Each number is 128 + 24 x the weight over its row's rms, rounded and kept within 0 to 255. Layers, rows and columns count from 0. The size above them is the row's rms in percent of the matrix's.

# layer 3 MLP up, 1536x384, rms 0.103, rows 913-929, columns 0-191
size [105  98 100 104  97  91  96 101  97 103  99 103 105  99 105 101 102]
[[152 145 103 137 135 135 141 159 138 125 113 130  93 110 135 126 156 123 157 136 108  97 119 154 110 161 123 127 120 103 127  86 154 173 129 134 142 125 103 126 112 103 188 152 120 116 147 145 134 141 150 179 107 136 140 111 122  82 130 115 176 152 139  78 138 124 115 115 129 136 119  76 139  76 107 144 143 155 119 128 101 136 133 141 110 134 159 131 125  91 133  86 158 100 116 181  92 103 153 107 121 122 112  99 111 160 125 127 125 106 145 130 131 121 164  72 123 175  84  98 137 143 167 135 137 171 162 108 117 153 160 151 100 135 149 140 150 143 120 140  93 117 137 111 121 128 149 105 114 116 194 180 144 118 149 165  94 134 152 137 150 124  90 146 131 147 177 150 164 160 133 176 110 130 124 132 123 111 117 139 142 131  99 131 151 138 111 114 118 117 114 122]
 [130 139  81 157  84 125 122 157 117 145 130 113 149 192 106 162 136 114 165 171 110 120 114 131 121 133  89 117 129 138 114 126 140 129 122 135 145 129 115 136 157 109 134 137 123 191 134 139 124 118 155 152 139 112 124 138  87 144 122 112 138 173 147 117 111 111  70 145 125 120 146 128 130  85 119 142 104 113 169 130 154 152 117  82 129 149 116  98 172  98 119 116 105 183 112 162 125 166 177 131 114  98 146 108 171 157 131 128 124 118 123 114 171 103 139 114 113 108 105 130 126  98 153 127 101  95 122 139 105 102 144 130 135  92 153 106  96 145 129  80 130 153 115 124 113 121 125 177  91 118 137 136 139 147 171 157 146 139 118 128 120 107 113 140 105 166 140  91 135 168 111 132 181  74 138 164 149 140 152 144 127 128 105 142 126  85 148 105  92 132 145 149]
 [109 144 134 142 151 150 108 147 135 124 124 132 156 156  99  88 122 131 152 127  99 146 152 138  93 136 147 122 153 138 114 104 141 120 132 188 106  90 110 100 127 129 136 129 109 170 130 137 142 122 127 153 124 131  78 181 126 100 118 111 109 168 142 111 146 111 119 124 142 149 135 124 142 161 147 123 133 139 138 154 135 133 106 147 137 130 135 142 151 144  79 108  79 116 152  88 123 150 145 170 132 147 132 147 177  88 153 123 134 135  56  93 190 121 123 141 111 128 145  99 112 125 149 138 119 135 100 152 119 145 136 145 110 150 140 139 130 125 126 168 110  96  96 120 116 114 124 105 106 103 152 152 177 117 146 144 121 110 175 102 107 114 162 126 127 139 122 146  83 179  72 116 126 153 102 121 150 123 106 159 122  87 153 127 110 148 126 139 140  84 154 116]
 [134 129 123 158  96 115 139  96 108 134 118 109 141 120  97 128  86 132 117 168 157 142 162 140 160 139 143 117 148 147 102 171  99 100 121 103 162 141 171 127 149 117 114  96 124 113 150 124  97 114 133 178 151 118 100 112 169 124 122  94 129  99 103 127  94 140 154 180  71 121 115 119 150 138 134 159 142 113 137 104 110 118 137 154  92 142 116 132 128 104 130 129 117 157 120 139 126 121 171  85 147 147 125  94 151 107 148 148 143 131 157 118 137 121 130 101 129 113 138 180 118 137 118 118 125 107 121 143 150 154 121 103 115 155 144 158 120 135 148 144 172 131 101 139 103 171 123 131 145 114 143 154  96 149 107  96 116 178 121 164 141 134 143 106 142 114  76 151  96  94 159 106 101 118 148 129 128 159 151 167 125 133 124  84 160  95 133 129  68 113 112 154]
 [136 110  84 126 140 135 120 146 122 161 125 118 138 144 138 135 124 122 108 126 128  97 122 142  90 110 110 152 131 135 132 135 141 138 154 116 172 121 127  82 111 131 116 149 130  93 127 189 137 159 130 155 179 104 147 103 133 128 134 149  81 141 142 128 126 105 134 101 126 114 139 134 136 143  91 134 125 149 160 138 159  91 164 111 172 138 125 168  58 145  73 127 143 126 159 151 126  99 154 126  99 117 124  96 136 131 122 145 144 110 147 139 142  95 135 171 174  93 156 158 102  97 122  90 115 150 118 145 140 123 124 129  91 118 147 139 111 158  99 108 122 111 114 106 130 118 115 139 122 124 120 153 126  79 135 153 114 126 138 141 134 163  77 194  86 132 147 179 120 147 102 157 160 146 104 157 110 166 156 117 128 132 140 140 110  91 143 101 134  98 106 156]
 [124 130 157 110 149 151 130 143 106 126 129 140 137 130 130 116 137 155 125 105 146 162 120 117 124 124 141 109 120 110 128 123  98 165 116 129 169 157 167 138 133 127 138 164 145  97 160 161  94 132 105 158 108 142 126 171 105 132 113 140 113 143  97 117  90 135 104 128 104 116 142 161 112 101  72 137 132 151 124 160 150 102 135 166 160 132 179 114  83  93 130 119 166 123 101  78 127 113 142 114 160 152  78 112 141 103 167 147 154 149 127 132 125 139 122 106  87 117  67  95 116 146 126 144 157 142 105 121  98 126 138 154 142 112 132 116 156 121 132 138 154 119 137 140 162 111 126 130 118 100 101 121 106 124 132 113 126 137 131  84 149 127 111  84 149  95 106 153 105 136 113 129 144  97 130 138 146 118 139 175 131 117 167 108 161 141  96 119  98 103  88 156]
 [151 130 132 134 160  94 116 121 118 192 119 155 134 170 135  97 107 150 113 123 123 113 147 141 117 158 126 121  73 148 113 134 117 123 115 136 116 130 117 167  91 129 138 131 137 150 170 127 132 161 144 126 126  79 105 136 125 116 115 129 109 195 150 135 145 138 131 124  93 125 149 108  77 131  44 145 140 167 168 128 134 140 101 125 116 120  98 154 101 134 163 135 138 124 142 158 118 153 128 161 133 146 156 147 127 134 146  94 119 156 134 137 109 130 139 178 143 154 111 130 136 126 137 102 102 165 141 135 145 138 135 140 130 165 140 142 165 173 132 125 164 116  87 104 131 130 130  94 116 127 155 134 173  68 141 137 105 151 132 125 125 153 140 166 141 127  74 129 117  88  77 119 144  55 195 115 127 139 115 132 137 131 139  91  97 143 100  98 122 158 125 110]
 [129  97 150 118 120 159 121 137 131  86 141 147 121 130 144 134 130 122 117 125  74 114 110 121 171 117 122 127 101 108 111 111 140 175  97 159 143 147 134  96 117 143 122 155 132 110 120 143 190 127 112 137 119 120 143 146 124 168 132 149 120 123  83  79 112 134 127 162  66 168 111 143  94 117 121 144 133 113 127 179 124  97 113 126 128 145  89 178 150 151 119 127 150 133 117  97  98 155 166 146 149 133 151 149 118 125 126 176  81 101  60 138  73  85 125 154  94 122 111 173  97  93 124 126  50 128 133 117 146 132  91 148 131 114 120 154 152 145 149 136  90 151 130 112 111 153 102 131  77 117 155 122 131 128 121 104 136 158 123 105 147 122 129 168 105 124 145 128 155 110 157 112 142 117 120 149 122 122 142 142 133 132 136 151 136 125 147 120 162  84 119 127]
 [118 146  78  68 143 103 155 138 151 120  82 106 108 115 131 106 132 135 164 112 133  96 103 146 114 109 123 126 146 145 132 155 168 132 124  80 152 135 117 137 135  98 131 111 110 134  72 148 116  99 129 126 171 108 124 147 117 165 159 121 124 154 120  96 182 117 116 128 145  98 119 143 121 129 140 157 125 137 116 128 158 135 125  89 137 100 121 112 128 158 142 129 143 134 180 148 111 151 169 145 110 113 103 120 120 151 110  69 140 157 122 100  97 168  87 173 135 126 143 145  64 167  71 139 104 129 113 128 146 147 155 113  88 100  95  94 132 131 166 135 134  94 108 116 132 127 158 102 165 104 156  94 108 132 163 105 147 119 137 145 115 126 136 116 157 156 121 151 132 115 146 133 144 132  61 123 159 125 120 129 134 199 145 157 147 170 159 120 125 121  83 180]
 [ 72 133 143 116 135  98 181  93  74 125 146  98 128 146  65 132 172 118 158 131 156  96 158 144 111 118 106 149 137 159 155 118  96 117 117 147  73  87 146 132 112 154 167 157 126 119 139 121 118  88 139 124 127 175 138 120 144  92  82 132  73 147 116 161 147 130 129 116 123 128 117 123 127 128 124 135 111 144 123 128 180 122 108 126 154 131 106 139  94 115 151 146 121 133 154  93 125 116 130 139 107 138 164 120 134 140 128 139 132 148 148 161 168  94 121 136 117 127 133 125 112  98 108 127 100 174 126 111 147  76 130 149  86 118 115 130 119  77 144 106 139 134 142 160 102  69 152  96 160 115 108 142 117 119 125 181 113 117 130 108 135 127 140 118 157 114 152  89 124 127 106 170 100 127 112 109 122  85 145 193 118  94 173 105 146 122 129 138 102 127 134 133]
 [106 160 123 156 150 118 124  92 122 103 105 137 113 127  99 129 107 128 136 144 169  80 150 141 129 117 182 125 119  95 119 163  93 106 124 166  74  90 113 198 139 137  96 148 146 117 135 149 132 136 151 138 141 125  91  85 118 115 140 148 129 137 129 135  87 105  99 181 156 116  97 111 137 143 159 164 119 166  99 147 128 123 162 121 125  94 121 118  91 128 137 117 114 111 129 134 113 103 137 150 131 154 158 108 130 126 157 110 145 141 107 139 138 147  94 123 114 137 149 131 144 161 137 114 107  83 106 107  92 133 140  82 121 131 115 112 140 157 124 169 115  96 106 113 119 133  80 123 128 112 153 115 159 145 128 112 106 144 131  90 150 136 117 126 181  99 161 132 149 158 106 151 172 116 108 142 140  75 117  96 145 135 148 100 106 165 131 134 163 117 119 116]
 [159 145 160 169 121 130  76 114 106 124 149 111 153 168  97 147 148 145 146 111 174 127 122  92 149 116 124 134 141 129 108 118  94 134 138 169 145  94 125 108 150 162 104 158 152 157 123 137  97 135 133  99 133 139 111 116 101 135 157  82 113 106 138 117 196 138 128 135 120 140 161 143 116 124 145 120 123 135 126 154 124 130 129  99 151 165 144  91 155 113  98 128 121 133 124 105 159 105 110 138 126 129 116 144 127 137 123 138 131 120 110 139 104  97 115  78 110  72 158 145 112 126 132 107  89 118 105 142 140 152 117  97 107 108 124  96 172 135 130 110 144 148 133 112  85 150  62 153  72 108 168  81 125 105 102 129  86 110 115 133 141 133 186  72 167 159 146 114 108  86 150 128 138 102 124 137 129 148 133  98 142 106 118 104 113 157 143 157  60 140 109 172]
 [ 89 140  95 130  84  83 121  96 131 158 154 143 125 127  98 150 144 150 137 103 143  90 125 113 137  44 181 136  96 152 139 164 115 143 142 147 122 147 158 115 152 168 103 119 103 135 128 140 134 144 145 157 141 151 135  99 130 124 116 139 152  53 173 157  74 155 124 127 135  72 166 133 101 157 123 135  98 135 121 152 121 155 134  83 119 129 132 123 117 104 103 122 156 146 176  99 158 133  92 180 139 174 143 115 147 104 130 128 142 129 157 139 100 110 170 134 166 121 111 143 126 150 112  93 149 114 151 138 125 108  93 134 125 134 147 123 180  98 116  92 125 118 182 111 110 140 132 128 118 142 130 138 139 148 128 107 122 175 137 141 131 147 121 151 169 115 127 144 139 141 136 118 137 132 161  97 137 154 100 115 116 110 156 105 107 169 124  91 130 131 117 106]
 [138 137 132 193 129 103 140 111 138 150  96 144 103 103 127 159  79 141 128 117 136 161 139 115 116 139 117 108 141 121  83 113 115 136 129 114  80 105 145 117 138 120 142 123 138  89 165 131 157 147  86 109 101 124  75 133 103 119 126 167  88 167  89 163 127 126 113 135  97 126 145 123  95  92 145  92 184  92 155 138 127  76 147 153 156 147 129 107 175 104 123 167 114 130  94 136 154 116 145 118  80 126 140 136 110 150 117 164 163 104 114 148  97 154 140 121  87 135  96 105 128 152 125 110 109 150 145 171 131 148 140 148 142 135  98 103 144 180 140 163 192 128 113 155 139 167 136 111 173 116 133 166 139 121 117 122 102 115 142 185 122 125 124 134 158 118 155 105 140 134  90 148 122 135  99 109 109 147 149 132 112 106 144 120 119 139 168 126 138 160 173  93]
 [ 90 123 139 113 115 125 121 153 134 130  86 105 196 114  92 137 128 101 112 105 142 125 118 109 125 131 139 175 169 107  83 146 138 134 152 166 150 161 142 186  91 144 143 127 133  97 119 141 108 110  90 107 157 133 101 160 109 107 140 138 147 155 181  89 157 141 172 134 157 144 132 107 147 127 164 110 120 105 184 128 137 139 115 145 113 113 107 103 158  89 171  96 108 158 132 133 132 171 123 128 147 115 123 175 149 115 198 144 133 160 171  89 158 135 140 154  96 149 127 147 129 127 176  71 165 167 131 115 119 147  77 119 124 143 152 130 143 102 133 120 105 117 123 102 143 102 121 153 116 154 141 110 113 117 136  81 104  91 117  86 150 140 115 143 124  91 147 164 126 114  93 106 105 127 133  95 130 115 154 121 105 156 133  68 127 111  94 132 122 147 130  72]
 [ 77 134 108 161 161  79 142 148 113 151 113 134  95 130 137 138 184 124 140 162 150  98 114 117 137 149 134 169 137 121 166 120 131 153 123 131 171 138 136  82 131 142 104 159  98 140 146 167 169 134 149 196 158 118  84 140 119 158 111 125 113 104 110 100 119 143 110 159 156 135 112 144 102 143 134 157 143 119 141 151 123 158 114  99  90 105 145 106 116 126 154 168 153 131 151 162 145 119 133 122 113 131 111 129 129 113 121  93 144 118 163  87  90 178 132 116 152 106 106 135 114 177 131 139  97 146 126 122 168 152 140 141  99 144 119 114 141 165 101 150 141  94 104 103  90  96 166 151 104 123 159  70 117 126 132 165 157  98 146 128  87 144 134 148 153 153 115 145 126 110 157 147 115 151 156 115 198 137 119 123 144 129 106 170 156 125 129 145 124 106 125 153]
 [147 140 134 124 133 118  92 103 148 110 114 161 114 160 142 189 137 110 122 104 148 139 131 167 135 129 119 170 138 147 108  97 136 141 123 114  93 113  99 112 151 127  98 157 141  64  97 144 108 130 160 111 134 124 133 118 105 145 120  84 126 125 125 119 112 176 131  96  71 112 136 149 128 126 103 172 132 109 115 125  99 147 126 124 153 127 152 112  69 127 146 147 144 109 163 120 162 164 183 116 142 116 179  90 157 130 107 131  95 125 136 140 160 145 110 106 104 142 133 120 126  93  73 109 135 139 136 103 136 137 119 126 133  83 132 137 112 148 144 187 112 163 103 122 167  93 142 116 152 128  92 124 123 126 135 163 118 146 133 143  85 108 132 112 106 134 153 139 155 129 179 165 182 128 186 126 179 136 161 131 128 138 124 127  76 126  82 157  94 152 136 137]]